config = dict(
    head_dim=64,
    norm='layernorm',
    norm_place='pre',
    norm_eps=1e-05,
    attn_scale=0.125,
    bias='all',
    init_std_o=0.00523,
    decay_fraction=0.729,
    final_lr_fraction=0.02,
    seq_len=512,
    doc_mask=False,
    train_tokens=814900000,
    dataset='wikipedia_en',
)
Each number is 128 + 24 x the weight over its row's rms, rounded and kept within 0 to 255. Layers, rows and columns count from 0. Numbers have three digits each. The size before them is the row's rms in percent of the matrix's.

# up: layer 8 MLP up, 2304x576, rms 0.113, rows 1401-1500, columns 64-127
# down: layer 8 MLP down (transposed), 2304x576, rms 0.12, rows 1401-1500, columns 64-127
up1401 094:131114135111085162116162199129136083140155146135156120106158139167112109158161105154091106131116144138141150125186141112100158134158108103129134119088145110101127132088164100091143118144135119
down1401 092:122086111133117140118144118106158118133132141112186131150133092139136122130117129143088148172086121116153144158131122139106159127120130129139093111171098111158156148115164148123102122162123135
up1402 106:138106137124098145141162099133112119146099119113097116129095107150114137150092137121174166131133164135152087099137112100124102108137140192117135085127158157120137116180169123135123178131090115
down1402 105:106116113162137120132144121128106139105110127131133140092125133136053084150151100137140156131129131170067102121160117085100123105127124145095107139157077122128159119200157145122133084104120122
up1403 110:080126124133200113105027141144094110165116117115159164115121122105122127131107142079144185113110102141124121104116111128119131143106163103096136150130080133103120127188152115095090147094125141
down1403 104:111142098154163111122110113158170111137138121153139137093149122119171071124157104103141142143118128167103111118093124130118148111112101126152132121103108112127151105144168096113089119091133165
up1404 095:097157136116153180158158168114123141134165109090116180134106125124120135133136067130130111113151119129104111140105121125092107096124138063106144199098137062117139085107124119106118143107140096
down1404 096:104107121145146144098090116144141125117129119132138105130131110093134125151080106102089105178104154139130157076108123155141118082112113193132151088155087114158103134144113116137150133103126107
up1405 100:173116121145188124137115131117143133120131153117147143149103094122140106128103151172137124158160127126115160157138158128111099123104132153129102061118112155165102111152178153114104145161119091
down1405 106:117102163156168130155143105127124064099119129111106147108130133116127105129119148115138108122141140145166158099114153127112125159142121093089165112144163136136089149104164148149149159128136129
up1406 093:123140110168130103164147184148170164143157147141115115157135167127135120138132150132111156110157116151121139147163151130105106080034156099148151081131153126168131143115128129112137146130136154
down1406 100:103123103102101135115147083165139143148128167116116141127149137102097120151148119110122100115138110077113148132121102121167161173127129129087120167130130121148145120183129152122131107114172152
up1407 091:104110120090116091137121097161113151107106130124156166124107129111107114126113126147129144143116092112129148146109121159098149132146104138146106098096155131155125108099116186109098133113148088
down1407 096:126144086157126136138145075128163143113188090089134152141103106071091128114112137097125118134104147067094138166093126130166137113137109136121123124120164134108125156102125071145098103109149104
up1408 101:099129102109136098106115140114109129154110115136113146135122122119101123119158056097183153130129151145126121119122142116156125147145151124115137146131103117127157159108123137141112113128137118
down1408 101:133157121167119118125141113089086167147144137134133153105111101135114095090138144140165165159162123149168177180122152138124173161123173176102097132119166118123128116131155102133105166087190111
up1409 105:136127142138118155121131111164141151130160154108171140104110100126117146148136105119112128067133151101129115132157113160128142137121174124119131159133134123115128158173117112113155168151155129
down1409 100:139117105111115123128108144130096110135145160094132130100120142121153096129145124157152120159166117130145162142157116161124128168082150147141108146148102111147135118136124130107131194120091091
up1410 099:122111124158107143099148127137110135119115170128081068094147110123161144125154122114111085157126127132149151137107116135138149111170055137159081173138102118165151129093100159158141101144140069
down1410 101:133102132149152161135111171097132159133105157152097116115158144179108110118162109112099141156120096124161147131128124131127127136142112156187128144084158134138170153112122150162131182116112174
up1411 095:100111125117097129143136177117113153175127114166126072170108116167112142137099139140126079134128141105144104130125136116105122107114146128155170139163124127150143144124100135162125086117108121
down1411 100:123121121130132141132114162127136121131087105128113153114161163133086091051116121113092065133118155117155130116115133113155134114117148125107123115115132125112108124145112129103136091111101133
up1412 098:149150125110117115134106158132120098121184148156136120128167142132076153128130143128109092125175121149136118175151141152173145102093186156136114139135101107161125153131119167158156111129140087
down1412 096:176140142125154152180141133103165127149146108111080079125129150144103091117125068093129122148104168130090153114128153144164097143124123142144141110105130111118132137132129103146110116141162105
up1413 098:109101133133098141145105125130118125184142099113120131140132141171163123145163144135138134151119078145121121130109109131142136082137135135125131148160158157109149142114120131076143125112144119
down1413 101:118142138145149142085092137141139157119094171146122097171127119155124128124103162183093103101170117164111129068123093123123138100127128129133113091142101152140101151131130127153160126114117165
up1414 101:121108154130139081158137159148121146138154102082130081112100120156137067144118111145109083124114160148072138130111129152133086129138094151123132165180151145117196142178135128149137134161163155
down1414 092:160161112135133100125102163114158167096121121140074130059110124137131118123154126135077134155174142136144112110126183129120081087145114112116120111113120134135110149132155152122150131122126106
up1415 097:138169125126084127111129167089149166138135156149127156117115103161093117145116099146117153148106174084108121147098102144104121119102086094160144141116114135120134142132175164071146142100142115
down1415 096:149153126141075132133161108112153113114109130095129133124135168104148108121118082116123137140126124138149097075188104106085126132140098113133109134106152139145109096127121132142110115124108130
up1416 094:155146090149107126151127164106087170157100117108129125143161154160144144147131108180149103112110148147152133140103154129133149138091113120107092113110152136134151144140118131117141125149125150
down1416 097:137114151115128145107108155145121108138149126143134134130134123133131145144098108108142128139099130170103055103166146136127118069095083167107179120094121130135087186146175094150103130146079155
up1417 099:159084083117154119118180138146140104147154111133082138109134099099125139093116136184193137096104153115135157188161135098113124129131143145108122143125141136156130159136090074121145174124162152
down1417 104:119142126170115126109126154125120127107098081140107102139119118144133114129151152117089158129117097112119082090144129106129102152176071128117107175144138120131113130171085153155127154143179128
up1418 097:080093133100076116122136135118116115164149121067103126162123126132119107155085092143173084170130116120132141139156114144137072116113118088135102126110126123095134098117093127164141117163157096
down1418 094:110121105106169065144118107111109145115117117097137145128112162098112099097147147132128195158090089147113131117106145133138125132120125123137111128145159157104128128147107131126103162116138105
up1419 094:140126147147169148124115155105136148113101108099150156142163119109087088109138144148135144085113167133088073178141119189147141146105128107139105123138112121159126130167124109152139111115147185
down1419 097:129163139179143126130117108120093119142161122071153127118161122095168155108106166117120122143173117129149096120117141133119119136115099183130088148146124109119098133110157135117114107135113126
up1420 100:127099125121154133116111153150108141096131096155142134106109109140117135170125134112163113129146124165150120123091147141145101158134122139151131132098128139158120104130111151113074148110145121
down1420 104:092123124131112099133085161169147136189113123143156173092093096073115123139131113093133138114173133103082141101146114119132135121056106119135156142125172098126113095110124105132112146136137110
up1421 104:123138089139093112168129135137126122142139121097132089142083120116145175169105110072111104113136127145139106103106141139130112128124134109142112074095133135143111150129093165144171165141133117
down1421 105:096126102144138096118105136130111122110144130120135102128135148120107150141157125093152111108161116143131110112137142126121107121113144126087123093148139150133152181109120097137165095135090133
up1422 102:117120147142124108159108161122094137127163114093159136152127129113169109104142135151138154116089089125110162163109130165116134143116123123158125173099154127154149131127081142132090175094176141
down1422 107:111136142100135125119104121126100158128114128144131084133133111087106114178119112142100141176143127118107130086135106133131123145122134140120142150148129130141136144102129105141091175106155127
up1423 098:156132100085140098113098108183134134126142093118127118092133102112126135098113077120152112119140126115147135172127108178104135159121100117106130082152097106131151093146139140167143115127089124
down1423 106:151116121116128104081155130142108103175110148107106123118111108088129152111123124146088157110100109149149162086157121103106129105136120122149101121147117133111110109097125095123117111141102147
up1424 103:116165120179080114115125078138127125184165157089138120125104141091087142123124129142148143105093150147141117123131161156162157136150130142101110145162167115143156123147177119115144125099118115
down1424 092:142166119176137105153119128115116127130148119170096138132102104157136125126141082143070102097118109106104104119105154113085121140135132118157144146116130084106134079141143133131124136109123143
up1425 096:133130119103146122165091070126114173182133134126117134143163152142112116153150151115071136108137133142132121174153150116107158124125111087178102068137144118137117147111107118091098133139113125
down1425 101:134146105165115123125122088128100124138167149083114107080104093137130103140119121118086140124135119129162146159163135135079148090119103116165124108090120120116152175128133109143098135129112141
up1426 091:122115153136102087154117145090092100162156135159127130108167148132127115131113096122153117164169169110111115090119114118068122160113079141123120116151090152137146117103134149156084130138150145
down1426 098:117106126124134120092126112181136113103094089159136149099120086159146108056076110159147097170124139115118137129131169130121122122104176134139164114112156142146123114149155120095080115142109086
up1427 097:091131134152157122154088165071118136112109127141145103152140081141132150122140142109133156128135124092143098121168126138106133127113103143138129139170157104158119164161134118130147143105167138
down1427 099:036121114135142149119103137064135099168097106137127097162173127113119143166111149128122099108133152160134094102132096100162146103142125086154138141120151197143145148127121096111063076150118132
up1428 101:169102167162140151157075122146103167094169145143150133101093110105126130105181108154133123152121139113113099143082169144114139137120130105080127137120100159103173126134153109160129111117146085
down1428 099:141171149121111118118159095147143138117185133080110107141134130129175141126111065114148118118165119100070143125087102173150163146130104120151123156118107137132134149107134104152128150093118127
up1429 097:098144134108155157099131105112172159103133082111127102136140129113150136078170168121114105127064109108127147171170137146164131108134141125078118131136122122110117125104118139115096111127134106
down1429 103:102088104112112140083093090150073139077118153132142108131105101135133141118126107148111115117124110140155128147122127099145134118100135126085117133154099159131135145123113108088141127120098087
up1430 115:093095121103117134164123103136138114113098134125126141115139139113147098134148142096135145133114136135086124115156106127108135095125135127107141118130127120098100148178134101119157152125147109
down1430 109:137102145117083191116094098155099131143106123092096127095112102105137122126173082152153133140115145146126105121140085154160167105113121146124107104134104115154116157139112122130083105109130078
up1431 097:108133124157149140137126148138169075117125111126055130128147124132110166069121111174113115121173152114138164119133096082175143122119138145141070147128139130137138134146117126104109126122109152
down1431 097:133139103147132103087143119150145118124146123149120138161136135143117133151155175121155123138138162157127148105133106169113105118149145129133124125103133160079128125186115094110094055136111131
up1432 094:136118168131174108152116129126152137122141106126152184124124127149173146133122171126150113102112140086132107112159116155123145157120137120117132126137113084109114135137098100120134137128095119
down1432 100:106122137097115119128101104119141125162131133113129139165174091139131118103074174133091128145125140104077122133177094133125147134115147137142097114125122097167123163123100115131111101147085109
up1433 101:169081108185128165126151149122134146144132130189101096133140098139101121105110113146139152127106060117144138129152107113082163098123103104117183170128102155145135098122120118125151113097161112
down1433 102:099143100119084119143110113130141162141128135127193119112138133140147084112073130153144119148121107124194148098052127116059090093117099105103141105129169179145136108138102176126138141115118134
up1434 102:136137129096113121118140138193127104135124106091138140171087093180125122138177141107108135141117118152143150151119128118120154109147106154160147106172180145132137114106114089151145132153129124
down1434 105:112141137156143151115093090182150120118118137119120147097088152162159096125127141117129147121149100105149099102176099142125140135176118144092118121074149131123155165121133054101100138099098136
up1435 092:147169131126141102163129133098119139158138169131108138149167153157122150120120131108157124137119146122165069147119104118141145096120155163152163162108117116163130099153167159106154120069159112
down1435 093:158135120115085100130113116115138129071103076120139107174127135112137159144116132130144073103123126132109129133102149117119115129133107120108191177122133160123147131122156079127116126130133119
up1436 113:149103131150144073117132155162145150195103129127083134116081123129065074147155121114139171151101124139130126095156092149123119083100104129129162103096143111157170109127113120113099132121091143
down1436 112:141135152116135130110100123134137128114082131178117127094158148103117139129119173154136130113048135097090100176120128105142142092119136116150141165159140140158129068103129126127123163143133108
up1437 101:114097144130160113105160162088081164140132183122110126141138110112083136119118116149151141136107144077138132139151130148130142119095099091122123143111116120148104124093131125065116127135133123
down1437 100:131170128127090156118127115172136155142129102067146133101156120082180093144139121130101117122127120105130120159111148147146143115140149104104132117136123124172157124117129163149127111109178094
up1438 104:106116119124134148100138078148171128120122114126121150125118147104161131121091118169152156134133121141153140137112142136124116109142129125160112097115125116181161114133121156137157150131130161
down1438 101:117137142144146201133097130109152129133172099109137157101119102110079074136088150150115157100080109153172111154147115131133102143115148100109091106206079117117104119107121093158142144138128158
up1439 105:137121152130108143090145107122118106125167123152083155100121131143142129105143090113150124145173109126119115130099073137141165095188091109114165117091104112114143109102143116152126105163142112
down1439 110:138147091110111091120143152120117144132146095115109151119100133134162168102160147141157113115147066146146117126122110139143103134133110087157156123096122086129096125174136106134099084105115113
up1440 103:152160142168102156149088090130122098119149134125128087067157147119169163166121164129123105115119129155147148089118141111162162107110150151124124131154116133145146087104122136150120122107130161
down1440 099:095112126132151158117126132147139126172102096131124109110116090106183122126160126140126128160162143132102132098138136148157093141140123157098095111103075123116105103116091136041144129152109153
up1441 097:101151130119109135108155126135119101126110158146129139127108138088149118144125183144123144129127126125170164164164117128105150180123137128095130108145122113159152128083150140143106134110129128
down1441 094:090124093146130114132134127157092159139164118135109133147124137108149093106146106091152170114119117110105134132136134116125124138089123121137129152140130134131150157101108108106124063168080131
up1442 092:088150123101108110157124145100105102098077123135086131140099137140137160113142100092131184095143152116158096168083127094120096155142076131131155156078119129186145128101160158106157101149136110
down1442 096:119143095073130153143139132100138130135113140112114146155110141130142134127167162118112091114128100080055132135106127131173168133130074113154157125113163131171141125168104126132141109138114128
up1443 102:139138141110117078156145166101116150089108117113145132114141092138147146139160143142140108115135092187132160157175113109138125126073090168109127110094114127117160109114112174080177139122133113
down1443 104:163086133107151105149137111096153112153063131101142109111110110128109148105131118136081110112107175115128127103101104089154107138122116123117125108125113176130118174121138155161116156137152125
up1444 097:144115134143143135122113144121122119127130103133140115108125135095170125171136148093117181091143143172135125129096117151123158110159168105112106095128088143124159109153124114150128150137176154
down1444 097:139139139109149130142113169171167116112168170145127142133112140132110129153103116126154121151123083112132125120161189141126136114109156113099108086113130100142099172120117147131105122143106126
up1445 093:160182157152116135129148101135121130136126165151106090098098151097135152115127117136098133101163117112106130076115093130165156123115091142147114084157120142073132108147178150144122118129112140
down1445 098:092104138101165157081098139123156082134127178120116150178122096141142122129131156106104123141133097099108114143093133150160134107135142125130160118132089107130135140149127120122123094144112163
up1446 101:144118095158122121149151107148128094105150139146092105119150116148113087149105152145099144108149120155127129177078155141112182114109135115134176101110075106107130097116139142146111146131124117
down1446 100:138130105142120107088106137132133148113077108107177107132142121180153119103090083136140085161151134133123162118114144118121138094091096125117106099114130115138163099140156147134103135112146157
up1447 093:112069117127090137077153151118113135126122108152130119131181141165128142129100075138139111125113156150118138105138124132096146099106098112108113167128083153112131147113123084146101163131109168
down1447 097:119130109133117131063133087136092170094097166155132159125121103132128096114146110131144137086071149180150094104135138165120108130151130106159120101142157118104097119151136114151149077168062112
up1448 107:151135131151174123083139155144070134106136161146132124118123148110125119136122140125119075141118128137094126148121169150140138134177151130154133163151115116178107114159127133122131140141167106
down1448 104:158111124086114128105130140118141117114141142114112122135119134096122139113139118133120136178114116130138145098142136126149154113116115142124122175149126106108180107100154110121120112169114111
up1449 098:132138160112128092159124134089124127138116100103143146099078114130139120114115099122109113183122130179179153107163120121096116153130122161155053105163145111071125088128143140151141138091124186
down1449 109:125139141110130164091141085144100137125101139129142170160099115126113145121117092100105144116094106136104108122120134101130112116123129072145150155153121122151134117131147103131156132129155152
up1450 107:104139085116115165127150096121142093121111123104141169108139137110152136128136129162158082142095086134140107094120147107117129135143125063129114114130111128157117116171088114080151087106114089
down1450 098:099147112129126153123132138111106104115119140071113128096089190088114112108149088165125119162094128124102125135102118132141109123135157089136142097120111104163113136136095111134113107068105113
up1451 105:116078100083104144147134142113101101124153124126162147130113127169150150131104083126094124146112113141145136104097153159109137154128139104112130124116128109106119130111117118141121142092122143
down1451 102:088153145087108052131151132126153102145104141119164129119135102110090137164125146172137157077088108143090090146109118112127135060198096113123130099109101113115137070157101167112101101127094116
up1452 118:134128161112131170155116090124117107149144134100106120127138089130128130169117133094103150141140116153112125139133149130080136152132174130138123111131126122130156115126109145082135122140099095
down1452 095:047137125141117112129170126164133139136147099114138148126115075147135154103116140118124139136138134133154114173083170111123113120092113144122167043101162109143120137162108109173161126128173154
up1453 097:146112142131162158157129103120139131131124146124128113139131167138161148130127136114143145134081178135126142118105125109172123154137138161151105168117117099144154142106140143107139185144181126
down1453 099:127121148060113112132122104118124101099129097125131150090106111122155116088138128136087138145150127134095115173131099137130134107136119107140143111088142106131079107142151147103151133132117098
up1454 095:125121137111098161123084107111090176161126118139140126121142137139121160132087139100090166124107097116153086114118132120088147113098171122122187140106144124169133100119145149127169149126161122
down1454 094:166143137102135120152160111127134075113168148190120121151075131098136131131133120127132103142093138068147164143137105134062083111108161109162113150085168114125123135136137141128155139152113146
up1455 101:124102143099117140163110140151108125131092162156143122136107157088090106131137129178148111119112167113108161136122100148155167179125153117134110123116164169112161154117160125081102182108127151
down1455 109:101151102132103135142123120108093123101152161151138093104142178091142125183105133183141114142136095103092148122124126143147126144176132122135093148079105148098141136139143119131136072139091128
up1456 103:116136125153113101120131147126074105139100118110086124122171117121131119113171138079130137114109135114132097134096147191102140147065172193130148125107108123118099165109158089110112109157083109
down1456 104:130120119124112130090090109091070123149165109120108157160120108119129137125150100102150112171141150075100120097145128114131115107145127184068116101120144118127108133127144131080112093143084148
up1457 096:168138114123108104103120116157162106146118121124095109123104157165067098127125120092116102128173147111140120118122143054123104112156169126110119128136114109129136185100161112132158142107147156
down1457 095:134085132155108176135161113086126107148136161110149135126096048090159159140141167084111125155096166055166164169131118156105088083148129139112104117117086110152134097131127122112139131110079114
up1458 096:098136155123118093147113152154111121134134131127142155069150127147132115189087174122125112122124137138144132158127085136149128126113105121141103125133142146098147113129131152101123149145121136
down1458 098:095158106102125136142152102161137141122127136164132173127128104104144126136126188130128131142141109151177130137077117120090157123146095177136140117118086147120161148119125114112137147145129109
up1459 098:163148107132142134079147165087153126125124094117124134117138085106085150111120106105124131134137111115121125121112143119117092150115109103121120128147109160094135132096134133141146151125108120
down1459 102:134168114106072120130145112075157123096114123096119139129164162119113124114141128080109125130125164101139080126172148092150104130105143106137086157070135195136174128135134112147075124141101134
up1460 094:102160100140108076093047136128123124126143081085136097151121142095107176105137103116139126149167119089156118127147096121058107135124157148128106116135110135126099130147098115126083134126110119
down1460 101:134181151068123136105081084121111127126167157074141103158148139119098148153093121151107118111160102070128151132131106131125140127161113141109124111137105109140096142090137122138120164132152102
up1461 093:129144162144071110113102135137112128094119134061129149140096128136112118120138134118095156134105100106135105172120088128109103081127126152128093123077153152154129104128124151107132105146131121
down1461 093:126145104121137127122119119132106082128133115119104114120140084116127117135091121099123155168115123133091137115127128135148206112107138166114121151093173156108115099132097111125119106106131101
up1462 098:119099170151136116122141126119086134119137120109107097126102128106071136150123091105149151153134096128113113114142149144097138106131155147181124143175110171117136145135132131120120140052136129
down1462 101:132131133149139157144091122111127124142114129108089127139100085098131128117142150133150107114144098161121135157146121114148136099162124091092166152110127112117148160165107155126112105142095137
up1463 108:111150107137127148138122116128137165142131150137094105125138105093125103162100101159122083134137151136106104102187142123146103123138095172138120127115121104146101117129073121185161119158185106
down1463 105:148102133120120163117167115133131131175135144097133121125113095122127091150159084157176100165143174176130157126131114120149124151125108148139143131108149148119131148122089109152151136136202106
up1464 092:123143146101119110160139161154128100121166136100151072130111132151141095147084171137089155126176114124160145099071165138166086139118155119155089111099112112122120137120107151160156096173159091
down1464 092:068141192118107096120127147132114113090106138121126171118138120117129129137128116112101129146104131102140140155123102114124146139162134111149101119166102082133076130113077119173112120078081104
up1465 100:116136092074090149133126092150102126092122124147121115122106116160169138129123099095096152109159141159154125095153126143136100123078085130152135123130126122093153141121085141167130131152088138
down1465 099:126132123109124127101151108140115163176144128160098134105098129130142163109085125189195087115133119147085134163162087138145135147136136136139157089102168141130138173141144157141129096152167148
up1466 102:126132140117133138087171151140133186125113108137150118160116137126117092102172142108133121121120103132134127114130113127143143119116145169107113083138120121131142151126144136096160110195162126
down1466 106:108096139153095129105135158154100140148095076144121157101158141111089139161111107159122142114138082106137130138120152076108125113120121126152149130132098088151135123138125103136113118159131107
up1467 099:153139118164116138120127101110110114155121158172130070103146087135101078123149108113150158126120123146133152122123159101135070129151087127153145125102130104093110117156114166098117100121124109
down1467 100:112124098092128140164124120124121120149121168134168148112110163111122115140113135086138076188121108131135110133098159114114122125140097124117150158086126159149089121144139112082101094106129109
up1468 099:107107104105113135100174153089146118137127137140175095152118115157144118127154136137108129150171118147145167072182143152143152104099115098119120126107152120144136132145135100142119129131129081
down1468 096:105151143122151132111080079068175141135098096164077127158118154126088137075149130155117124164145195141089101154152139111125130134143121120162114110109171136102104135109117112136145125130104131
up1469 114:109120101115125145170129134132142121134116069135157121113156147147122138115163100138147138104120125145124088138170174166110116166178174076136156178147128102168119105137124126166149121089185152
down1469 099:081119124115116130096150131163106110153122133167124090172150140138145149099139139146160131091157096145144105111131138126108087125093124131119095154120100087139119135164111129135113124097139157
up1470 106:138109156110124132121102118085148133174122119109123142127113160162138166120096135154141106111125161123096131124125150142115088121127135104138148114188120130116128159170109094124126142076159136
down1470 103:108123141090141163144136129099106128156080100131160157099118135113121116133157096132121182121083166104154114134081123152147097151128139097073082115106110169127119159115111104125150118129177128
up1471 096:167136149115161110110123127123139135151145172142087103193135136105144134082135178122174129114163149106145141148108146086107176149125114130129125139106100157129151124116078149149087153124156128
down1471 092:119137137164140122154110077126127148076124121135127176135092108118127113126099127156149129122112121128124141162109173133116133143106098155123133149133088099115148114105103120121085153111129106
up1472 093:157102157094184120109120126194104098127129138109113161100117148112132071075139153151128116178138132137106152109116182098127112124140112105164165099110121168116114133142093114128157147116149099
down1472 094:135156151154168104118116133142167134123098164130147127082134079127120107118119171167141172102162154123103088127142138107115102127133107073086119120112120120137114119120113097110140122157146160
up1473 100:124130142164120141123088163136106116082137119098132148139139104134107123118127136138160109109091120120082066109167127145156135133091118148125116129131138124141110122134117131128161158122106118
down1473 098:111123144118140117116137155096150161133160121165154100116181100145123065122124130133134131087112127126126148150105123140142111116120105115156159135131122150097126121160127147116116120126136086
up1474 103:143108107122143128176096104127078144109131135118139129140085101157086131127136092151142173154137138112120129109087122146157148090099136105124142122140134150160118192121136154136207104141140084
down1474 108:103072122157129054124130115117119171131136156139136135090138144164108146153118113107087151181145170085163122140122110162147146103105087117156083163120124117150135153134140133176141180130144131
up1475 100:110128062142067158175121128109105137158162115119144130151139130150100140153179166110125158126103112143145138129115152116109142118162102102108175158105087117116153146178141128118135138132094106
down1475 101:120114122132093120128122150198132151108111116163093172110147126113129116103121116145162115122118097153148145156154114131100125114090098138106151118118138114129138123157162129093131124145111108
up1476 103:099104136096160106127127115131135130134164129086166145092101104134133142137131157144101095092170124112126147133073118128119108171132120138143095141119139141137104095143157127122123148160081108
down1476 104:113131107144170159108167129157112142108133161110129121127111127112132101092146060083114179129140097138091136059144152158108135130153101138118143171156131201147155117129133119120137092129117070
up1477 095:160064126101134154104135145106125123131130175096149119143124109119138142106149119141105169098113140137166115171159112164126137100105183147082148126148145123132126157127143123112124106130163097
down1477 101:126144141102128135122092111115139116127096121135129112089116115161151137131072117119150137132141136130136149099101147138155112096136154140118125107128097098138128120149099166127106150161108118
up1478 094:175128109117128188095139126122110150154183159150119115119109140110106110108150122109089156135119119114153129127138189130109084109108131145132138114140138136131105131084155190106125167139135134
down1478 098:090095105091117107110159145114103122107114093119079140141124139101138126102128138118126070140128114117111113115153124119119146131129127113157130112142129103096131142154113145148088176122136135
up1479 100:170136134140157152127153104148154097089092114174162168145153085127125116145145133118135150127128165105110138096134104113082116128086139132154148141113162155109096117143133122139121109134146100
down1479 102:153135128112131121112148095129119102094141184124109140117109123134133149125192156103156158123181108164147165137146162155154122130101149191136162109131140149089118103072115162108101116187110128
up1480 093:151125109110153101133126107097164091143120139142171076135140137137115134162090136202128131121112122141108124153061114104161130135094150129115150135124106116131113134106135194130143101130111123
down1480 099:118122110111155106144154080112126130128110120120134165133119144099140113139097172126111123126188150105134151121127138111136095096131117137146129119171107133099141123128113157104147120123099116
up1481 098:151103138148133209160140096133129112098120117138104103152095160113121078173114117114133127130114093105121150105137124123119063110124173160105148120110131111136096111121137150124143119125147145
down1481 099:116156129118132117176127102118153165110180109093132125088180109131138177180104139114141097094106148133156125125113126141100146116073117168107102090134159124112108111128112127117132132110107156
up1482 103:119118164118136180116129141133126170146095146105111132142120095102064147110104130121131131121139107135133144078131142152124114123150155126095119085129081143129110167136122097134160149135133152
down1482 097:092131108144126093131133139139103123150063187160143129136140098153118141128093110153097123120129121141079134136107131160128165140171129152098131117112140136104149133131097102115132129123114133
up1483 114:123122124113141123167117115131134130148131119161079101165137125150101138166091109113125129126116121141119173087107121168181125125126132131143103130093150132127115158104109119175104151146160151
down1483 101:134070114149150150110124169140115116134108148118092110110109105115096097104071131145156155149121147134134104147095143172148165128146151175136129116067115125114152127076148128115081112140128145
up1484 099:081135101113148163131119146103111087079125141106106138122102134125139130132115136119088110132133140131133113108123186081139104135111116135122157154114160121115143161095154129097164130122116169
down1484 097:093115118122157122098123099127136131104128135165133151131146132136167126110119128112107093125113110099136150138100139091138131111084145120143126157079128108097135148185123111138109139143134123
up1485 095:102144117105134116120101111117100141132174153128065089094123141118135152141137167110105119108140115108110157136101056114142109130074117157133148092129106120145148135151100151098151117126118145
down1485 101:114129137151108117118134119130114113107118106150174133107132121099155179145156139131136147150097130165109151124110145139097104111160131116131108117125117113141128138113120074123179093151155163
up1486 101:078141109100114115124146094127100126141124123153103079148140133115111101123169135128136147130125152164093129155164103123145138128120069116112152112112145094083109159071125129109107094108125144
down1486 096:135108128123122129167121186165174119112114095145109149094128134127116107160098121120151122111113111152136155076141145145143113149115149146123104135094147120120085100128153101157120132145146117
up1487 101:126113118121120125114154096177150142137157128127141053116104155143122180150125150139165125090135132143126136157132139156078111088113077100159094130122124122150131109157138173105127130141139130
down1487 099:154138066115119100143194114106159156105110074117113109134135106135148132080133115133168111105130131115146157113112081150206200142115149119098138089102084130136099124082197133108115093130110140
up1488 105:099131119131095141102084117136171103138099118141097111130178154129090128075141135113124094144140108134098127113106146165135117158102151079066150094115144079111095124150107130158113151182151165
down1488 090:090139142151115121086137075095129116122099175121117145126089132111120164144100112115133104121103131136084105127130158130160138099122147130129110129092140133149122120133111131139135104108090128
up1489 096:157127128139129150142145125133158095119166153129122138154132114145167119186118150114144115129109154147151127141150156115159144144139111160099117141099186146167150111122105106146129103144154130
down1489 100:121168094134094120162163142112133153130159144076127116113172153140120146120116143128114110132176103096136116156119123052096102127124107122123095123133108108132162135217119141126129104161131090
up1490 098:163145131120158102169151105140113096139129130131115143149111182133110098118146107135114142121132107171115145127112154128128111084121145098135129072167147152090163132135122127135134176131151128
down1490 101:159134112097119170099087111111115113120100135090133140105132138105125140105143146118127162116133165106117126103187116141093125104094140142082086128173114114141141138166145157133095110130146131
up1491 100:121161107153097136145145138116118132140124164149112122142153104101106115151147093129133152104122205157126109144194146072116132105140135130083128132187106125124121139145126149172132118128111145
down1491 099:116110095081083107160132097129100144147090102147103097129097151112097158170118106106100136096133099168074111086142143086091148058148125123088145163140119121129125112107146148108122133096136153
up1492 108:136085133166140127136147162068112094119190114109135123141122150116111131132140140159135129149172119082150160138162108189131126136079114089161116125120117122138128117159119119161115112123135102
down1492 102:135144117100097149142179127093138132121169109160169093087139140133105104161135119115117097127110124111146114111155131115136170177125146076148121113112124134100151094119135101095131152113169130
up1493 098:140094145167101110144110118149159143114159104154118079154146151134055088132159098092134122120101141133135122134133135115120124082124090128104113111094104130148100150116156166149117118145091112
down1493 097:127106113138130154116121122091182087109157143136159136096115121151101127134071099109146120112087127122114066141095106117133125088099108149137206127113165128150053150121136107072135158153128136
up1494 091:111116133137133147135162119203093105118133117108126116114100168119155163183130147125132151116133141113113116131114143139102114131125150119119119086085122073117088155121097158120160154147106140
down1494 093:122107128132157139141143100094111125111091112161134146126112097130133093130112091145115150120171111140105151092126110118111137157163127112120110116113150108148139149136183133088132095099116126
up1495 100:126098122132159168141117139120169128122123116151143138173145103124118153162170196149139129121122154131147133131113120149112098085139161116149154126146107069091143147129125121132136165138140114
down1495 099:125110105156128084073106098104160118157150077147150153153101136120133110154144095110110162146143153187119146145134129139208151122126096150142120124132131129117133147122129138136127126112097111
up1496 105:131102140123115130089140136121158128117121124145133142074137114131098110106125120137137130151136113191087111134182127122144135111141147131110118153097095090132143136134121102148169132108136144
down1496 098:103165168114115112140153165132135082128114128092132096111126171142134146131140120103125100080119119133071131128127149147135116115183081142100091075127139094109163089142114151151110157139141123
up1497 108:104098128102146155133124112094095107089131130113134146129129123165110109122108114162064099213128120131142157161135112099118106092156101124141102134165138136160160107150117110151128113095099110
down1497 094:169129120139145136092148126175160135153080144175103103134123132131144130126149140117121138145178131094114091086117108132044157112138112114148110138131177117069081095089138091150130128162138149
up1498 110:152119102144143086137112126099131138138146114154104102146128139108116160126122075098109097123134139146147150136146149111115086109101109123140092125137143167121116171090113103146123144119171112
down1498 104:145136123150158157117117139079094151091098160122097144157109100142128092104129151121129088136083124147078119161154113150178154114114128115121090106119137146113100143125147117149125117139095085
up1499 098:128123105133135157087152129157122123097141154094126148149082145136148119143112095141122129129129110115154121108111133138126157127106177138130116108168127127129176129151153139165090159150102127
down1499 098:153146117102095152128135144108127102097164150145109135145111194127163144155125104127127125146159095132136094110117130151126100123075152136149118125129130124091091167107120099130103117127136165
up1500 095:118108141142150118133090167109128136121138118097128129136112128153060113108106111131160089116129101100113133075152118128137137107116123136093106147127073132127149155116105155122104187126163137
down1500 095:158104148108108130150178102078123129140127130111137132106146131142116114121140129114145110108127092155139143126110139079085092152118170108131133114149094151108161111186110123128090132136132110